From a checkpoint of a small transformer trained on Wikipedia: width 192, a variant of Adam for these matrices.
Each number is 500 + 50 x the weight over its row's rms, rounded and kept within 0 to 999. Layers, rows and columns count from 0. Numbers have three digits each. The size before them is the row's rms in percent of the matrix's.

# up: layer 9 MLP up, 512x192, rms 0.0998, rows 44-48, columns 0-191
# down: layer 9 MLP down (transposed), 512x192, rms 0.0974, rows 44-48, columns 0-191
# gate: layer 9 MLP gate, 512x192, rms 0.097, rows 45-48, columns 0-191
up44 097:567466556547497571487465455482491507479562517473529448578429510467533513498502534492472523554507506593509537509462498408544456522428503422591625524426578521421500577424504463547505500389459487478472535520524564584495523490616415476471432533587468499545415569539516488524448454586485598569497515488449457567472441496529507444558566550460521543547560566523508523502532466445377594478527508563549479469528480511472579548412505498494598542437482513455495423406486525456470496510461453579467656462382508508437462541551448463543422522430498436503511500479467485495472440481477499436
down44 096:410490420495486431568470501568632406475442553566459552511481461521502447417497480495480453527524505604550514579537429460501495481505459393480612539459530501416449577535442549465536448515538501493531515515501471540439461534452575482532549508437550525521483541479605458537439479482523472498440494510469435457478491469517382435512522543603505579470488487501558390548525498552473539492450452473538485443502542610540476446542526422462454540508478536466512449462540419523437364616500559479528433443486438522586486431546512548431500570514461489500509518358446438509479411494473494475
gate45 096:471457419492565512630622487554432549548539545493574523587540494453472522553491408519545464533573439509457565442509494481504555481555538380524431508529518472473583508511526451473500511532500507415450505448474483521367522491452490564384563438499562402514434490444475649469513512457519518367486503547461496424483526501490557469402503420543485547508545431481521459522503496563519437491482524523472475593459572588511508425476458407545462436454474470492476534520570516447494494556502489420422615492548525457450416503426545479493474508470451525498488461580573511551475484550505451535
up45 100:534575492505512505537506583564474545466445467529524413424481562602494537447500469446362580494466583482580540550596539449503516462526481587488511389507445586500532401573593439515466425495507525406490489551505539555430565508450423557475485458475511559525537441458582498511518528458450437511458514580560577379497497455440482527458457510391508504516501521547461597497506517486504494463500534482554495384513479488509488418564556536444444528481447426542550488545502453505495474483426494498466429523462455508608431379521552439489502591484549436585482474463497521581536519467472499470
down45 100:475488495541530524574490484422482550547455458480516480490446497487505563490504422447556567528461504524501440462527427470479400526491409439533641503484382532569476490545533602518523407510440623473650471477581467516512412537474579448589461521503438472477594574516404545458551577473515444529519449506425551480504522516449560514576481432503499408614495485481566532589544519497408496519405391482592499517433491473510523621484499538526487558509545521506533539556411567513467457490436441470498584564538550471492535487515513486578548534495476494507509542462493485500492538465498507464
gate46 105:437502495476530502483487462448474435481450512410508605423487402569544499539542442523459480496475507449536510489523534478554464413498549488521477520478511494563519443439534563539574566562494449513636474418436381549497483502478415512588431446496515500404486421554540510536469447525503496421564541449439469452541544468454485477504514488483606384485492456478529500565525529491535542371413459463501556502535519482539428592524512516396540474553646459545504477534599493486474541503501581518545452470553526589508410463482472468499546431615551588436493471544521572516445523456529541518
up46 106:501554489459489526528504517551579553500454465535524498452627481491342524549500505503540544478543515581485456508547426505469519556447509526501584466538516549424464521574509504573401419483502495444471573440504563539431543504576498576470487550526519540481452502508494469453556469411452466476471482527403468599522542484573455533545475382485482480541499505560378506449550547556542478577527539512536476457481569548405569449426449573561509523530532402508481510572408599521523498509544483485515576506536603427575523531449438448561582516472427561543460591506511445529468423455545510440
down46 103:560424483501419562491541528480533543486474494535584524578451526480489504457502486501491499510580485448457449648511505550522531477510444542427451426480517504540500509550470536538485529475525562511609488560441521559486572445417510474469416487400483509502471546487543486549524435423467451504456455401383421480512500469581566509507548566459456474505515565391612441536556464605509490481476490477456538601518473488445437553497613532423504463465507466496564447478478427559485421524474487446618460539466538483527509436610544465489593413491459599554563462480540509546456586529518498570
gate47 101:487504445464533464521504443448526503444515491466553427487564516421491284604503469560441372494440458509464447459432590456559581481543521492497470442598456438470550533549547543536578452559563535441580463452541569453514539507505566493489535492486448516516454454547435588439556507528529482446563522583493489444451486514477533483475472475539517458494480449476489563460492579410576539477466464475560433483486487541514485524488497524553480519487559422470487526465535529465538481445523542501446586546541533546513568548512590493502400515537597536437374470603392463522553508549482573505
up47 100:480470516510488522599487564518570519565402556587498479495458532431486450515514522587391482487476488498569470483569515494453406495528502478426499408522491515531509516530539475445592391501495464460569439554472487492522505502528534441433552522463438501527543447486490548523599531535454583451465476533542542501483444469382493441605473470517529527439510465495478553448506535492528549428512475550414462495563414547391500529476458424486446412578461460477371552415507559459474570454429442470442552600510480651598514607474503518481528403524564488505453456544465499439497511535483511483
down47 099:562487498531426641446490383445520570547571471441501522486589429479531506520536543500413567452485563489482499435584469523551540443574558520570536369529481553502469507526473592512514529479539441510511432473520478447463424603530486595544426463481478473487560515502438403476475577466491580507520496498478545520496414462490464480456467527495475437466471425535540650546452515489537459578511469520506554514422462545442495448473552614543607602535417462471504454499490537449498534518504476506479454452453508441486407480488484457529577556531480571566563483536477561449574476544591480466
gate48 099:525450517583514512457596433461540551401529494419400558566582514562515493418542538496558479534470482548458537494419587560474478505605457482490552534464454475494446522545468474512545531482521515468503490445449469496559436443525572456491455425544561502548475549487510555488532485510511418490501588515518394414553544557414492461473522539448527501428442489605486566504526532570543573441447422475516456606493554573490514609520463471431498499513492464511536464514476468391425580423487515507488589532422382567437493543474506530431522547456422488469397397492468526450571469491532530544
up48 099:447556527489464513511508501484470524378469425561529504489461568496445550449557562509476541515504534548501563521423541474471399611573398513571522584449600500485465520574536554563463550553470528434554496403529517520377538537537481591410511536538542510463499565489573438513550474477523460606450444530410498502561533565544490534508552423515501539419501508527559519483539587463520523549552435516500456531498452599549548487539498511543375447448543504454570484545478553459505545581551493507426536487484545506512410584441577529522465474475402462414565438584541498505559450512521482554
down48 099:463582402552469484594409439474491473494502487534485487398443428457537436552521550547511580446472442417567533539564427502484518562496615567457482457421445458543442501436555460557453528536497502463434470445471557519435483497535443516495537463444455496466556464440576540456427552425531569555397567486473452491471480482484461541534461500470517531602423484486376512543481469434476489534568574502553586492480473593465468570497471497474543547434518553515565466418494452519520483407539501427619572543468585523508493502499573491475497562456494465563511453498462368450437524479477451455